Weights of a small GPT-style language model, trained from scratch on English Wikipedia.
Architecture: RMSNorm before each block, learned positions.
Training: a variant of Adam for these matrices, 359M tokens.
Each number is 128 + 24 x the weight over its row's rms, rounded and kept within 0 to 255. Layers, rows and columns count from 0. Numbers have three digits each. The size before them is the row's rms in percent of the matrix's.

# up: layer 6 MLP up, 1792x448, rms 0.0515, rows 1646-1758, columns 56-111
# down: layer 6 MLP down (transposed), 1792x448, rms 0.0505, rows 1646-1757, columns 56-111
up1646 097:088098124120118132109120113135196130162162143071106131105151133131078110158150129116129141125107170103113140100118101107141135153129120123124126109097127110127151086126
down1646 093:107144139152087110119141096093126089116105135151138122097113091164166149128142148110138107165136121123148104148102150106152154150117104147109126165167124088113093138145
up1647 105:124124138104131149133154141109126161158163097098169138137154179106130086134131125175112132129090127129081096112118112122135060133100075110105154136125085143121094137129
down1647 098:133129105130124129128135077088122152169104164131146164118095121122125128151154117159138093143117095101154181129128107136119177125132136149170103125092137082156170172091
up1648 118:114121146151124131152142131107122164142113113101142119132162150119125123105112109142141150122089138181089116123101103106106165115099119116122136127102074158112084098160
down1648 130:144121121163164146106121124135093069149109127138112139134104132127108129130117137151140112102135141091167155104142161109137145122132092088128141125117095149137135123112
up1649 101:158146139078097129128126118103132143134143122154165132160140123150133099116126103118118115124112164150126170083143120107133108086162136102124131154136117133176144119090
down1649 106:150140099077112105114123145090123150187145106103099118097131150121143122086106137134125133121134104138113140099130107120123098074128160171129108123159088059132177151146
up1650 092:113136104141128132103155120145123102118114122087112152090117103119108096100159102121099150140118105134151159122183100111120135173139120087109124137079100101132116116121
down1650 099:081117157086119132115107107115102121108151157129148120136091168129130133156144111075103115161154133176130088123155130161145166161108152122169138146116123158110129145142
up1651 097:112081101157088124130125134107119152175169120121171164147125135120107151053149138119123164122113125140150160112110116131090113083151112155072130122124111112149169160159
down1651 101:140160136114163209135138126142160121124128122068111120133156113121131116140134152113121100151138125094103134136103111139124150102138128118112125117102100133126136084144
up1652 092:157136139167097113137098127132163144123129113105093141085113115151155094133113109158125130147135134154125088181128120124141140103131146116138112135095120114120164087180
down1652 097:138149143105119097127127126164146098152147114086152146149158083161120107132092110131126157159113124124134116068145128096131141112122127107118126118125138123107134145149
up1653 102:099128132130121113147111095120148137106151125120105087088145158127129139175125100155105097133165153145138120118107131176143154106130144139172085123110129139136146126072
down1653 096:129111129115105129147120092155109152144160111123162141106140150167149128117126130145146118147064128134158122120142097117117159096151095125103149139140155155117109095128
up1654 100:146144145115127127166108116145122139124160100122148117155139154155141067126112169144165089116139129122108113135113187122138092114141153126140119097099121127115094121140
down1654 095:145083132104084117065142121109170105155144133112084172111141094085116130116131130131159134092154100105164138095138166131132128114123148135164116102136125106126092128111
up1655 094:140098108096114151108123136113138149182100180107149132141159138117168154101128153170131093091115111146162152108138125109122141155161127142105135095163093125117148109099
down1655 092:189154147135148094148152116153115106114079150158133120103154102156143138156115108095141122111124105151156142132108094094113126145117146124154127120104150154129116153164
up1656 101:124101146115122161126122107139114103136155105113145151155133139111126106155109116113113145138119141144131114139150119135120119167187151162164126088129143150140173112102
down1656 098:151138119127107103118116106138116141100127111117170168156137136111114129146158172145107125154144142128161187159131113126149061154116175091143137115141145152108192136112
up1657 098:103120098133131105115107150115110145145144085154157155163096138136102127133143146160099144145091154081069099138142138087124081101142155112107114125125130133166105095155
down1657 091:157126121172136119135137133144136095135133131137139140130157142129127120148125144147148139124086110108117142116159136125140123185159135109132128103104127094103136111119
up1658 104:145093158132112092164109165105155118136132085138147118140097123136129113138114099104124124155137125191095148154115125048137140126110142131140127116085160108178142151149
down1658 116:126146106163178145147075155103118120150147139128132131148135108136131140139111146082149144175153127139149090145116101127140129108139121119109151103120119135122156118121
up1659 101:084115080136119144125133149140100154184124135127135111121124110094124100143140133124134162128102150129119130117150119105117134168128087113099119127123119127112093062157
down1659 098:134124124136092128129125117124143162091102145139128107100131106143137091165112138119135110121192133142117150146148177118067186119155126122131119099155117179151138160132
up1660 102:137139115131135148122134142089126118149157145143141108103108134129158129120129139147112133121125141161092163061103159132138110132079139133141145135099134117131143142109
down1660 098:110112111091114142164118116136100159123102149118093158123096091122109141170104144150114148089144145138110154096199127127117139102162121089114124158130119115093140068142
up1661 097:118142150148140119101099122114122148114139121125147128141154161103141100113153122130095123140097147125132127159156172146150129148123156126141116108143142088098144141149
down1661 085:147122099091134117157162155125114105136109104117124130135116114102151111145163134126137106118112125124146117140137129109109121113119111108126155132149174154124143135132
up1662 108:104074120111138115134132145128156140139129088113090098129119126107117111128132169103084097189148106089139109108123083155145068159156097143123113103121129117122134133119
down1662 105:152124130134125129099092129096115111148123150166117126118154077151118120087109096145132150168132110112140175100133115127157116145131146114180168153089164168114139110142
up1663 102:110135094144099121112069129128153147121122138083102092151141179155134101154120148160152113128096155106122137141134122126178080127121161113169124111123115121140128102137
down1663 098:076142138151123094172109165151124143134161119091135153127105123115165137135135133156113111111153121118156087135151148153125149136141144142138114091135167103127102126128
up1664 107:148099120158107091135081139137123130152098112125123116148164169130110103128111061134079147166133127107116115126148093123143129148199134108168139117126111096127146153128
down1664 108:103102143114077142125111136052152097146161095115146139120095128128129088093104134106141094123112131107150123120102167118128103131142112153136140112140139166146169146097
up1665 107:138127123074151087126094139106130168136152138121174153128096126125122096101114097151120120106117129140092109131143159128142114109139175123115127124134131134138133104144
down1665 094:118113161115131074147137142154141122123126148102159107139101106142140156137142136135099121160120111096138122073110123131120092116135090150108111143122123138143164133112
up1666 089:104149146118116184103126135128128101142140144127096164157133123133142127140118155176172133161123136142124111105112146089115124129103132147098111134101143113111077094127
down1666 089:141148154121141131115163111112141102147105130101140103087143139124169157136123145170132134151106126138139100116134129170109140142095065164094149108165103114127092126093
up1667 097:102141118139052134111132128123172153159161177143141145139150152129136140111115094122110184093103148109129078125129121136145132082136118144166062137097070170145127103123
down1667 096:139108149152147135128126116133146094119143174133104087127156111107109111136134152110120188115086119094114095073142086094134128110135092124118153116131115122090121153150
up1668 098:150118138149111114167101122104123157148129096149147158159110109129120118155107138167123111105087139125149072106122121129117092083128141154118153120122141093126120143138
down1668 102:098119111123102157140131156090111128144169106129123100139131152105126128145098121108161130117140132164079095132132107153101104078138155121130146158156116133151113172123
up1669 104:133104106135126146170142145111148104134085129142096148129139117097151110109136095132132117097107132179133140107166128154117137077138112152106094096181130121143119122115
down1669 108:142147116145174111128158146101134098150155148161119133224155123128081068065124124150087117159113139120134143174129129115131116129103123106145115111112082103127168148084
up1670 096:123112150156088116132113117125114121137159133152135124112142131171119098118106091116118110137119129121115136107157150156167118087081118180124130115121114117147127147163
down1670 089:134162102114108106143131090071110169116144139086152136156163147125110157113148161143142095093094141124147105091151096124118157119160100123148158145118096140130154147094
up1671 098:088089119120149130136122106111141112100138091060119128119116161133103097171160131150112083161127129145077108117118117159096111114138126109091093118154069139205173123147
down1671 097:133116139146136140159098140097110108085139122155168105135090137190181147099118110102126137135139127144150076095169141131085128130133142102105143114102136147106118137142
up1672 095:141136113102076189095144141099123093094127142135103081125117109135110138147142110161126082137122139126127117116111113144123132103120086137132114112114105099082141153114
down1672 096:140176147122135145119126130126140103154111124134158130145136094137165123094112141122074103138117127104155112101120168109133081119122112113109096111134118140102143085092
up1673 108:134102126115078130129130120110121136168071138111114067100162140106114143094106127156107115124117148132128110133129084126103132181157108154103105111192099128109159106123
down1673 113:145091125074148117114154105144159107100099114112126116121124089134171126113147114142104126100144111132128108103155140174137111160111136111142141135137115133104112160104
up1674 104:148140124117100129100103115134176149144146092118148108168145115136169118063154127124133129156131132132117147142140139140122150113164165156152108141176145128122146156096
down1674 108:115145155117168125119127159128126126138133124101096140114158131107100133095131124065130124102111110158120127103119133129150137150108100104153126123113129183132141101146
up1675 083:141136122113130155125067130136129157157201076141150151145149137156126146141143125107135152137097144109133073116141106144176121108076164137111160108137103150160099086146
down1675 083:121154123143113109141145115088154115121117095112120094119167161137136118147127170147120054091160110136121131095112152163072108156118144144173121131145154142153116128157
up1676 102:106103145153105164132168069078137097115123110113096144111146134182122123113157115112143110121121143109117162124106153146097066109144145127108116097142099138142111157113
down1676 103:165126146138148137131118139131119126112071146154137106114100129186082141114094169097129154119161139140152144103127141118130125172168086122111121132142168140104124109103
up1677 102:137105158133123151135115168155121103121135073139127152136107110150134155108105124140145083195143121107117165106142164134115116120137125197114118157170121092127109118118
down1677 099:140112099097132141105094114116118087156137129091107127093140144105157127144110095131144173108071153114147088142152108126111158145095155109141087103093143098119139160109
up1678 098:084150119109146122124165122084138132111107122120160134102149125135128123137083160159091097144106108160101115150171128113114104126128165105122123115126106127148165070155
down1678 103:139161101093123161141135104160113126106139098123160140126146118142125106130093170165137047115099118110170128127134129109105175108107148120133114097130127136117119102119
up1679 100:155106092150150097109140131157111085157131115112073089149141132115102132117121109120126145124123138115143114120161061133149135114134151169124131106164117141142142138108
down1679 098:181125151166146113140142117113125094145117149116124093142147106081112139119154132108140164100104116155145093145128129149100157129096145100130113091138160098104119159095
up1680 099:151098096133112116198148133104108144145159110157186145103095125081102091120139139143122138129100132126102112109151137128132079140132153092146134141118121109104149118142
down1680 096:113121115154141136152142122147132115116133109128118133178097156108136151135137113090108154134117141142191110196144153166109096119124100182110120150107144099116120121132
up1681 096:123115128113118107143128109106105157112133125108120152130088141137104124142068121080120135158129117112093142132110130153143108133111102120158169170140112160129124121154
down1681 096:088148171153148150127115155135144130136086113129106107120195136116103105097115153103147137125111103116142106127134127140127146151139115153110137155143152122121143124181
up1682 099:112131105129081119096165148160141143096145159109140130098110134137090148150143150126119122120156141144102115133140078078124160119092138139189104102124102140137144094139
down1682 094:156147117137131095123133102134079099166114171110136166134115168114122124098129125110081115133118121109122104120140128132128148115139137157098120124179092114132165146130
up1683 089:171087093108072154117119144113139147096124095125132120097150142159159113122105135163153101138096128140123120158112146079150110140127123132097109158118111159118111116184
down1683 088:127149156133116091164113129147124137105108143131119160144105123120149150117117140127104098128147132121150158114121134133147112123116098143112132154141127145132114137146
up1684 100:088126136089158118112133151078122103129149104136149134131114135157132131143164116104124089145135146176126118116081146144086143093126141121088114147135162091118105164113
down1684 116:076068141122119123078115144122091076101131104169125112113110124116143153106092143173121163149153133139102129140157104138097134132145113102126129142162132141117151102133
up1685 096:141146133141160151151138166120151103106183087116133112113087129167131111123140099104149114145109149140133117096115155106105127130188165076147091107134121128162106134133
down1685 100:126157152124118137082098122120102119145115133134118103172151100104137111167104182140132127087151134152166159096134115135098091111146099113129122116100173077118162121108
up1686 115:108161121132129085138117110141151116096107154101099148143125115151155110136141102141164099169107125130114099130100137143124121069105145118135103119166158161106106123103
down1686 121:108168146146133128128119097123113152131127124081159116136180118120159126120131154117155071066101118117133133136129130113130120114136136150127136125140153166102142099148
up1687 076:122153126117146147141163144167158129118135128129144180127111153151148137144214118149208145140164131119116192116121144147166106105151173148097118146129117110137130135097
down1687 082:144144142135094128116105128137142129159116059103131125097215172117157135150162103144115140130157124108134102127136137140114131106082148130104153120124112104103110138084
up1688 106:144147085107129167175117111076154112116128144174169127087137134108117136143087106112082127132130106153164125139134136117152156092125117123120157142120125112133108110113
down1688 109:127072135162090112153118081121147122112125142133083137152126118121142119114163081132145138162154096137073106145124097111155116112143163117126148127122097123102154159166
up1689 098:143130135152148144136102111097148139135107159121090138117140136076098114159134099128135077128127132171146135171094150164118157101155130145118106111133150121118150091101
down1689 114:121095105128162136113113127135128108112140095135143145091099122120128132136133085102112188128133119114142167158164157099175141107147131101099141102111144136152106139150
up1690 097:096119083146128120164159147155140132126085134108137101106101129119107129081139152152160104129110111176114087169166099108119134119152160149096114158145079087098122149158
down1690 097:113123100117084145077137159178094083132113144151105126132126126117153108105133113114129131147140119133152154075136153101153097103087140108123115137146096135130146150104
up1691 109:156124119145169124142090113191178142121149170128100120159129137157164126112147100134114135145163134182136128119139133168172117091114120101143137108124125138161153161105
down1691 115:101172101160123114145114108117160115098124142171138086146141091113103140140164158128145116080122107140144150075120183125132135107100125168153111105179167177093096142142
up1692 101:141134176140148114184116172150107121108132131092085110132164150125131129121115138112129114149101114132151099159114139126183106144178145112139145153149129095136134124153
down1692 102:145111148127107100104093130131122084151127125150140130096118139192099120158120140116127145128094137148146144139126113119136094123128094126140098131096120142168171135145
up1693 091:095160129134126148177141159097148109141138082137134129129132123106131110187181090122130133110151120104069104138157093092092084088120166122109105160137106145125123128144
down1693 092:136121131074132110098122109178091122154126182170128108097140101116141119121130159127141098126128114128144082095130130108159162152144136129116152140161152157111193091131
up1694 099:106147064130140142102142123120123133173142134079131131164134125151143110121161170140122075105111126137127105082140120155119093154125104147081149128105109101176142096128
down1694 096:134187119119128136139175123073133151142136098122124122119100129125149142111119145137141087128135142144139115138113124061151129069106113133118102139133083159157132158178
up1695 106:125143078142095108093147119098144088111149089142157138117157142135123136115121118096114145137118136138117144107136113144142105170119110118115097073109138128163180091098
down1695 111:105158141106163105138124126137126103200147128126142164131167108084158121138128182163134117136138130152102133107107130091143113143167120128150107097138160129180170082145
up1696 093:151125121105152129145098133137150115113131153143150125135146135127158157134110112139144102170110148096111122128154102067127154112149173112135102105171089144134165138134
down1696 096:174148075139138182141119141115112102163116105136130143145136116119130140139114104140119104140127101147167139130125152141123151093147160141107100133131103096173089117145
up1697 091:168156129101133081168108161123117136104145139122094098178147148128099137142129079097100197160107166139125102123107101127177126149117141154060097110125114185125132117133
down1697 082:150125158119122123110134140151140114129099123159128129097154162133081138136132108126150132161153105136142132117114103144127106118115099091148164152089153100142128127149
up1698 100:140136121148134140103084147110150119138115126132082130135134149114162106161161116169184078145109125141124146179144142117130130100124139147101167145127140145130100089149
down1698 105:144147152154126134114134099142101128131127129175144097112170152135128174099121133108119133158070139098155127084121122148134124184116162114086114129108176118117156148137
up1699 095:127105142142116128108120140150117118110119141147127170136109096148182155110158134148153116138103152150158108165173124155160145104164121139119135100122108128127120123136
down1699 103:153114151098127149113099120112159161146154147161148114142161180089082121105155133114131191128073116170138111106132135096129121149126142160167145115131141158112092120129
up1700 104:112143108146161085166126071094155102175176138132141110136143159121132097137114123126157107103116140114105098072105167108132069096128181165146108095120130153104109098119
down1700 085:133125113122141123088143130122176116137145134142098151132147138133109126128130117139087155145154115138125097149151148114131075134113089108131126141113124152127139121134
up1701 108:131079134141165128102148105103153139112117121092108125181161165138114136134160087205110101183169134126134175096110137124121159088184139133165102153109090098134137121092
down1701 104:139172148094095131099140110137115144122156158139130193132136150100123178149152111110153117123075115169145134172143141149088118126113133155108117066133159112158136111122
up1702 108:087127156111152091140079095110120093150120118114124164157117198141127112125106095137158089111095131137134109131165158102105112146083121129117137135128164140120152099121
down1702 108:155159141149164104139137111089129114089129074090145062139149132133141127140106118092151139124140132157156139159091140107100145157177170112149090130140141138137140165139
up1703 095:102210130143164165105160152136150142154099155147160144132093155095181131106081126123119128122121148147141098160142083127081132100072162131151089118116087106136144080151
down1703 102:162154127131126116130130109073134132130118129157110094134152144137113116156126169110129129129103137087151126080146179137120141117145126097194104160164115099131124144107
up1704 082:162083155135126115121159171189098103127140123137135121143155145151126084149175110175173144098129119139105111113127141103129135114134103109166113160095125109141094099104
down1704 081:134137109148105114146115147093172100159120149126114148114141106115140138105079137109114104159110129101123092100099109095082129118135166138115167149173113121094140166137
up1705 107:136140158103129145143159139116154127121121086142124116147095141156102078141109070123093085170129133121144116141172144161116134084124107151058117138067124103178150145128
down1705 106:128073094170071153111115145141078093110131140160090116109133122162167148113151126139101128171129149124092137111131097110101125144141095141173131134153083151143138163109
up1706 101:092121117124116102108131128145133145159117147104102131151165160124119111065154132141138115178102127149139102097148124145148113129141127138130100139182128116136169125101
down1706 099:138129144149140117100133119119134114126123117127093144126175119123175087131141125130143151119140134139156124088129123164125096116144114095114133139143103082140184100101
up1707 108:145094115124139093137125146091145162138161106101103131116121120139106101162144150110115124125089122158124068194079107147131117118137119116132122116111140152150134106173
down1707 118:111137151110156127091151116101087112141139109152138112146117116138096112131139084071112140070094100089134106130129133127099107112165151109173160123128071148109121115131
up1708 099:117128149101097107080158119101100127169143105159069139143136159158098080158136092119134111101118111139102145121120138108091105116150111164123149152157120136140100087135
down1708 098:115149123132161120115088113124109100152112128122141122128100178108131143107109146075120146115118133114136164122126176108116108115141154085220107114120113114122090125127
up1709 086:165088145135134089125122125109147114148116111159142143108130158132087133136119102169140160120112148142116117087116105123118117146143137130094144135130096146142183147150
down1709 084:161129115109150159138148114076137121110106136117138132145128132108130146130167181142133126087157119092111178063086147134141143166138118154125135131162142140091069142112
up1710 095:173070134148135106162125130104132183133139151102147123149127122142124153106179152099138111112151127153166119141136095108132160136127147142119129125152104118118130132106
down1710 088:126142155155144151101129104107125120075111097138144118137142141133144120112118124097108149146140130110089177141110123089136134122154093143118110118090148133120109094087
up1711 093:114127098139099140101131123132162087128112106124154133126121154119101153101143119148147110117138094126148080187166151161178151124163144127140148116147095107107143143120
down1711 092:166107153085131136133128146108137120130136140137127105152167121122082122172133122159169125110118142150161095112084088110141126115139125087078151152143089131125095120122
up1712 101:138159085140150112142118133137134101162081179144103148109114155126100114151139108129158164130101146115135115114143110144101121118153153129133080076155106066116149172124
down1712 091:153193147114109138131114105121070121110099144105135143160150126147153114131127120119060088103119125128170128107158136121127126090103103150122129146105135115130128107128
up1713 105:082175079147116126106120132090149146101140128172178067110115159109124120108132147134120102154129108112132072163149106147167119114140171172111096125123137134152150077177
down1713 084:077121117143093113138118109113129105120140151150122114121122140128076159149114115123122116133114088133112121116113122150142099101125101100129088143115135137143137118152
up1714 111:147108106140120134111127146125106091142114122151120162122140164168113120093086096145107142146126116105096165136148129130119131096152134107171116085098115123160106079139
down1714 107:178136137149130129149159090104123111101136164142125131110146147139141121128110091152139122119169117115142106088131139116132135152129149148161128142103139125143136103094
up1715 100:113130065161134142096151123110146173125116194112126108130104109109134157106163170159123106155098140122149119123126097081129088120084184131121108130107095120156125122135
down1715 103:143118098130154138118118123155097086152118129104109137121127136087129082121191109134171166152119115119163124120122129134109151121137170142117112135136169112120145125099
up1716 109:133151104102116123161115149129106126156113133113153106114102109097097164110102079162179135141114156150139102127120141130134122136128162164084121124155096129073092150174
down1716 116:133111142111163169100122149135094126132165121139122105178093109101130141128103114150174092118140123132138143138122124113155098139138130156121121121158121100165124143138
up1717 082:109122126126146131145096106131139154082142131143098163130105104159139124139178122142141107131072145108093140124152110153145138136140101189124125125126088140126092100148
down1717 083:114081094124105106128144143114114155134106133127092107145150081095109112139130157172106123116114109134165118165099115128128157142107139123095122130126163161166113155115
up1718 097:136155146106106117142112109150143126117136101116105123145098171131123162100148088125139120142156136141132143138132124147146120134124178151175148147115078115166138130146
down1718 106:092162122113172135128092109131129130119151116115140132130131148098116138155151147102145127105166144148136204111143154125139134148162172144158121118170061120137159142138
up1719 096:080125143157139141159113085125127107139139083117115161120122134104152144127123128144112092119140131095136128176127134205134088118136131151147089116109098119177124115128
down1719 098:152139122112140096147091115139116128131167133134124136128154152131149117133135164126135182127093127111142092127089109166129143141163137113119121160122149131090118111122
up1720 104:118161142132108108127138116133156142125138140136132144098133120161143156141115127116120106162141119123130156107123153123141115102135144132102115131109143098178100111154
down1720 124:119065165120104137127109127127147096118129158112117102123120119111138110155142114139113111093136105119124153125123109114125146131128150114116125121142136176124106111092
up1721 103:137091106108084092136085113120147144113127132157092137138136128161154151116114098118090123131120157126144129118132132127159175129149127114122125097088101106115120151160
down1721 113:129120177087161153146101148087112090108136107124125142123150125171149120100089138130171153137122114145141116155120130148099125176130136134120103078115125141110124130118
up1722 095:143160085097114099141082117139095137135121190119126119142173134136113133152131147116077114126130164132107131183117114113169148156127084152114129149116099171091135128094
down1722 095:159134110100173124109076128126119091147151155178115133144140119122120163094148125115099147179140110089102093138114148101123161162129184135143154111112079120171116105113
up1723 097:149093146177147141148105133123176135135158099136124090100120141163095132110125160165112120109165113155159077161151145129140138061164167135114108076099107108122132146102
down1723 095:144095122075139098136127119097116150081132150098148103125139131127131129177121178127136171179088108122169164095115115131139128116114186110151099152149133127134111126139
up1724 098:152127110112107119106138124126174117092107151071118098108119134116133114123177136082113125179144120120120143170126113132145147136170138139177144117102134099156118158115
down1724 095:122124144126163108145101129119127108142119167130115152109153144115112163110150143137127110115132159134178106132088124178114072153104106150086106139129096126133136098121
up1725 090:112127114117137148124153120177155153115131151136113131162088175107120118192097161164108093088131121129147118135122116144107137117131161087136140118129122141144160098094
down1725 092:111143150138160117091117119163144127088079110148144151087178136155143156089117123124140113120144109144118119119131172117119165115157091172104109154143140104115099132138
up1726 082:135137121135103153120144166119106120128135111116158117101127133141120113154087147138161147115115120139148076149119138075129135109120114095102106120128091168113104117136
down1726 082:165109122107120118131120132099117172121112109121113164161164117107105100121094134087096143129104123166105176159091112107143157139133134134171140146123126121097126178173
up1727 080:140148106126141075145100129114130157112163159128099117133150150124138158143096130097118155149126152120067107075129111133158121114167102141182136110177101111142156096157
down1727 085:187096141104107080173082136173120121144141131152129141098187140154110104097140139168136155134125101114143095155149148132088113158131141119117120117151123157088086154161
up1728 098:075113139122148144115118120113145124144135128111108093155082094100151168119100146115096104126097132132125083100150113134095110121145115161126101122142127110120135151102
down1728 097:160115152121152092154140193067141131131156106124125132130156169102111105146147112146168157153127136175113105102113132073132133114135140112103168118115105132167135092123
up1729 106:105169138112124119108150124112166115085143156147106169142120154119131146129143177150150107138142142133119106205123120101120156108117170126120130071114156091115081083111
down1729 108:140174162119111121105115152119123120128127151126131088098156125112114147135146111109122130114160142119101143141126147124115068133104154097114142141106122163137130155161
up1730 105:126118117128088119134076131106146163109139145105112160138158113161180129140117167096110053141114109141158123169098133113139166118122116150103119114133140161144132116150
down1730 105:146085145111134163129145106134127090129100152160128115153103138124097092128107122171113164157121142137131157123130111132167059095120166151148099167109104155142118122119
up1731 098:080116119119144129114152108173124086150116148130113146113093127084134170138134150105151127141151138150126148089169096147070145118116131093161110103146133070085155107151
down1731 102:151143105134139121141153138146119139134098093161155115143135179172120117141088151138148121128146122107140132126134123139111152125100135123113131143132073136110124098105
up1732 113:156145080115118127128139119119126094137141154108150136120115132146114124130100138104169084138093111130062148104106159128094086124110159131136089107123083157128112118175
down1732 092:131156124133089160120141093105119166157139146104127137092105133115139121137161160118118129090118115118135117117121135159112140164162134100118126136128146159082125146131
up1733 114:084107145122150100133146163128171147158109112118148144160105133085107114101151103112122115140134135110129150146137120115142133129148165102164120120129083123166146153140
down1733 113:148123143162080143107111136102146168124142107104136117156112104175162120131132116147131188099148113109088076124110134139147143175197138164135151132115096170102140153118
up1734 107:075142111111128158118142163105140083154142065164127149144115136147113175127076108131106123136097132119091124110107124097109104108119103152089101193107137120176073126118
down1734 106:104164138149148150127151126111119154157108174135156108163147120173123114119117158114126083125130099117131138129130150091112116114141126143090150108140150141134157136157
up1735 108:125103120144117187148113164123110126095147100110120114098134141071115140088145116152148090110107139123124146109110135126138109085118088151144148111166116126142119171109
down1735 107:133112134174066155163131110130138182099118099134161150113120149104181134185143145144166167078113119155204123109130152149144146147124109173131118142151105099144094159142
up1736 100:117091140110088088157116132129116142141146126159151120169145172145118139124143150131145132151106088115151100109105142082123072168107139118116132160100122152104115166172
down1736 108:114116143102119136140157126146138109145121139130132125124164137117127125092133124154143156128144132136083125116144114134137122121123117110100175131157197175106114121100
up1737 086:116135115102099080113080140133152154145106127124092143142169159139142120150121103120175094153141108114122121122164149124160104110134082140133098100138075125163118143145
down1737 093:163116136114134128098118143119133106071114090127137097119118088120159125107112158122121134110165087120123134155121181140097163112076149139200145146144142090097104139135
up1738 098:157149084121099129155138139133127155109096132124168143150126135189161149178165126099125137153139122174161102127148135152160083111113167114092076106152135099156135135160
down1738 098:161128165149186164123116104118103117138166121111156170174155157127123105117132132157110145162119150129128164120111160133114113124112144162104112120120139181085135102126
up1739 102:125151096164094136121098168062115113159111142155115126161095134088106134129083081161130100116120123159096125151118131123143152115101106122119138142124139161120163120160
down1739 101:168161130147124125135196132160136144141128139093140108165151161126113151129146179098119120110073119059161121140100125133120142137113126106135170132137127089127095107119
up1740 107:131134105161157106125089126134155105126134104113082138131140130156125115117123084119107172162150137107111117161173118117146131099091155132128127100125142099153145088113
down1740 107:120075137122138115107135129122153108161140123129130115124110152147137158090143077118117100109162120132101082127092128143154127134139109171112130127119095144120144131156
up1741 108:125138137140158138150112126131144113141111157110074111164098084095119096151162146073141134120119107136119115122114123123113159118120161132137145124145125151134110126136
down1741 107:130179172130162149142125114156138152139144177119134135158137096146065115135095145119142126072150134082140154111101142129141139126110148156138129130110138106129103161134
up1742 119:133139100148068127144113152137159092140145134167114161113116149133146129070113096120116138110118121158055112145125153138156080107140141136108123170074143097145128137152
down1742 115:162162136114151122138117137134148153123111142102137146187116167155109185086108167108115104101110121124185140143123145094137120135099126112089177144143167104112106123107
up1743 098:134119156090138178100123168081171123103124097164128112102084129122094110136129133128132108150152140126147116105133110134132106061149101144148132143151108144182122152097
down1743 102:133113155130115126129190092113157108118122110104122125146113132163130150118100128093144104143127117124136066155131173122146129147144146144138057121126136143096099124129
up1744 082:144137111135143081102124142085144131067127152113142108130123105120107151092123141119111081143146128124114148119102097166131099112144133126107077129102123096144166143145
down1744 088:088117118119142106123139118156142173136124161142103136105167154110143127121113142102140110101119128117128130153158124089071110125135106134141132099132169134175155142131
up1745 109:130099140124129117148116144118130136109094171146091128145131139121109082087163101135155155120133161179081127138135124134168132147080131110112147076164117155117084110157
down1745 104:110137157150131087143108146148116141101132084143150133114140106145090153112131140142134133116147108130112145153083151109121154138146137149166120115092128150129136193127
up1746 102:102128140135119169135112165115105118103113089108126134125134124118153165138140108144134140106075090157121136140165139118093144105130091143132136131153117116126119101105
down1746 109:114122125163124132099106121105117075123122100123128108109119096115120111125114156115109119165112132122094125133127163124140132149136153096140137107107066107111143100139
up1747 092:149141142140112108153138113099094103099196102141150172125142137112138137136133098148094157140121142122136128130119125110119102143178138174162082073094162116156108139116
down1747 093:132126092146115145081125088136167152116117132093098129116131118126117115111086163136089122117146107159124147151135149116151174157131082119112141127117131164115154136114
up1748 095:126112114164136083122128155097155141122101142152096119147119125131118115098127149112105080116117129121113144139113090163121093126124160145152130132132086129156080136140
down1748 097:080090129102146132107124133090137117132119127155140138102146153122098103157084119108084121122117134145193122165202142154124082123138132142145111106077147124130155147112
up1749 104:081140114128089108181100145104177137138128122136147120129121152118174127104136129141189137122138134151117087145139151132124107158104120170141092066147162168099124124179
down1749 097:099146134147144125135094154136135105133131082154139121121131139104131125145137157147153148134161134136113170158127067099129141105130127140131122139121181115142107116162
up1750 106:131149109104100111075117127103097150118122169100138090129152184161091188110134181116114154133133162123169134148092148147138087154130125142137100101114123152112103151091
down1750 117:137128124153115102093124129129136174148110198118127114122119108155135119130117138136100122113141122094113125165111137119116127131124147155116100128162149128104086138153
up1751 099:100125072103138136154098124111113129144165147129106101132142096123106074111120149116151143134118139142086095133146125100199127103165115129120122115088060153103134099113
down1751 095:127080153144154126129144154129088129102103109149173159109110126136112152126077136103156108151116118150107126167139133130110118138136111154124126152117125099136161131113
up1752 090:112109113127148122085119166091120056145141133124128148102161170142143152102138135151169136133082161128072106143154135127143113114094144167115062105149128150147124099120
down1752 091:110107118128080112158163096122143144118167092123151062162112108128146105160089130143139158098127105109147124101144160142128151139174142148120141150119104098123134120111
up1753 096:071145105149110164127116064087083116121146118101134162132127124123093127131130114139110084110140110163138124146112177133131124165093103173126102116143109113141134119087
down1753 101:172153115108115085111126143114140096148145140152113129128130139119160071079109129068110120154136100101125103104135098116106123137159120136129123088120168118107132141143
up1754 108:147141118113146120154105173131131090122134114164112131146087123137135139090130111137158134144111129173122109127106121099115120129154154129113115119169170124140101128139
down1754 111:140156122145134122091143125098169090134117184145116119107145100153143130116108120120151102109084115172084125135094121176144137130134128115102120111149102139134148160133
up1755 103:122109116164104149186128043121142114108143094157089164156128125153121143128111131130084125140106125104132103132128147165116118135137140145138129077105138124150128135137
down1755 102:151115117097104121136124131129090145123122158136139113140114124129128154097117152101162146142091120112171088123084125143126112130107142130108116106110135129095087090149
up1756 102:105135118113172150098148123120129157130157124135146124165106101106113124117173170119107071141127130135147131129123130140139154134143118155120121111090078148120102178115
down1756 112:112154097105133111157149159083154128124152104144162083096157133116160175122149183166138137166090119086138104131079161144139151112100114150137144110143123129113105095183
up1757 111:089153117159132086122116118110146104150158135117111122109108160129124101130104096151136072150109129135116095129133146135146129155118110131076116110095124124158135138118
down1757 085:114146140118128151112130105135104169133141116094164138130110158121114137126116124136123126159117106130127135118124150123124111143142127147131124131147119135113106143122
up1758 099:110158073146136123137130116111129136130129132128097103108071135102141120086143111104134084093082137178132099153099133134119133108155141140111156172140143151130097132139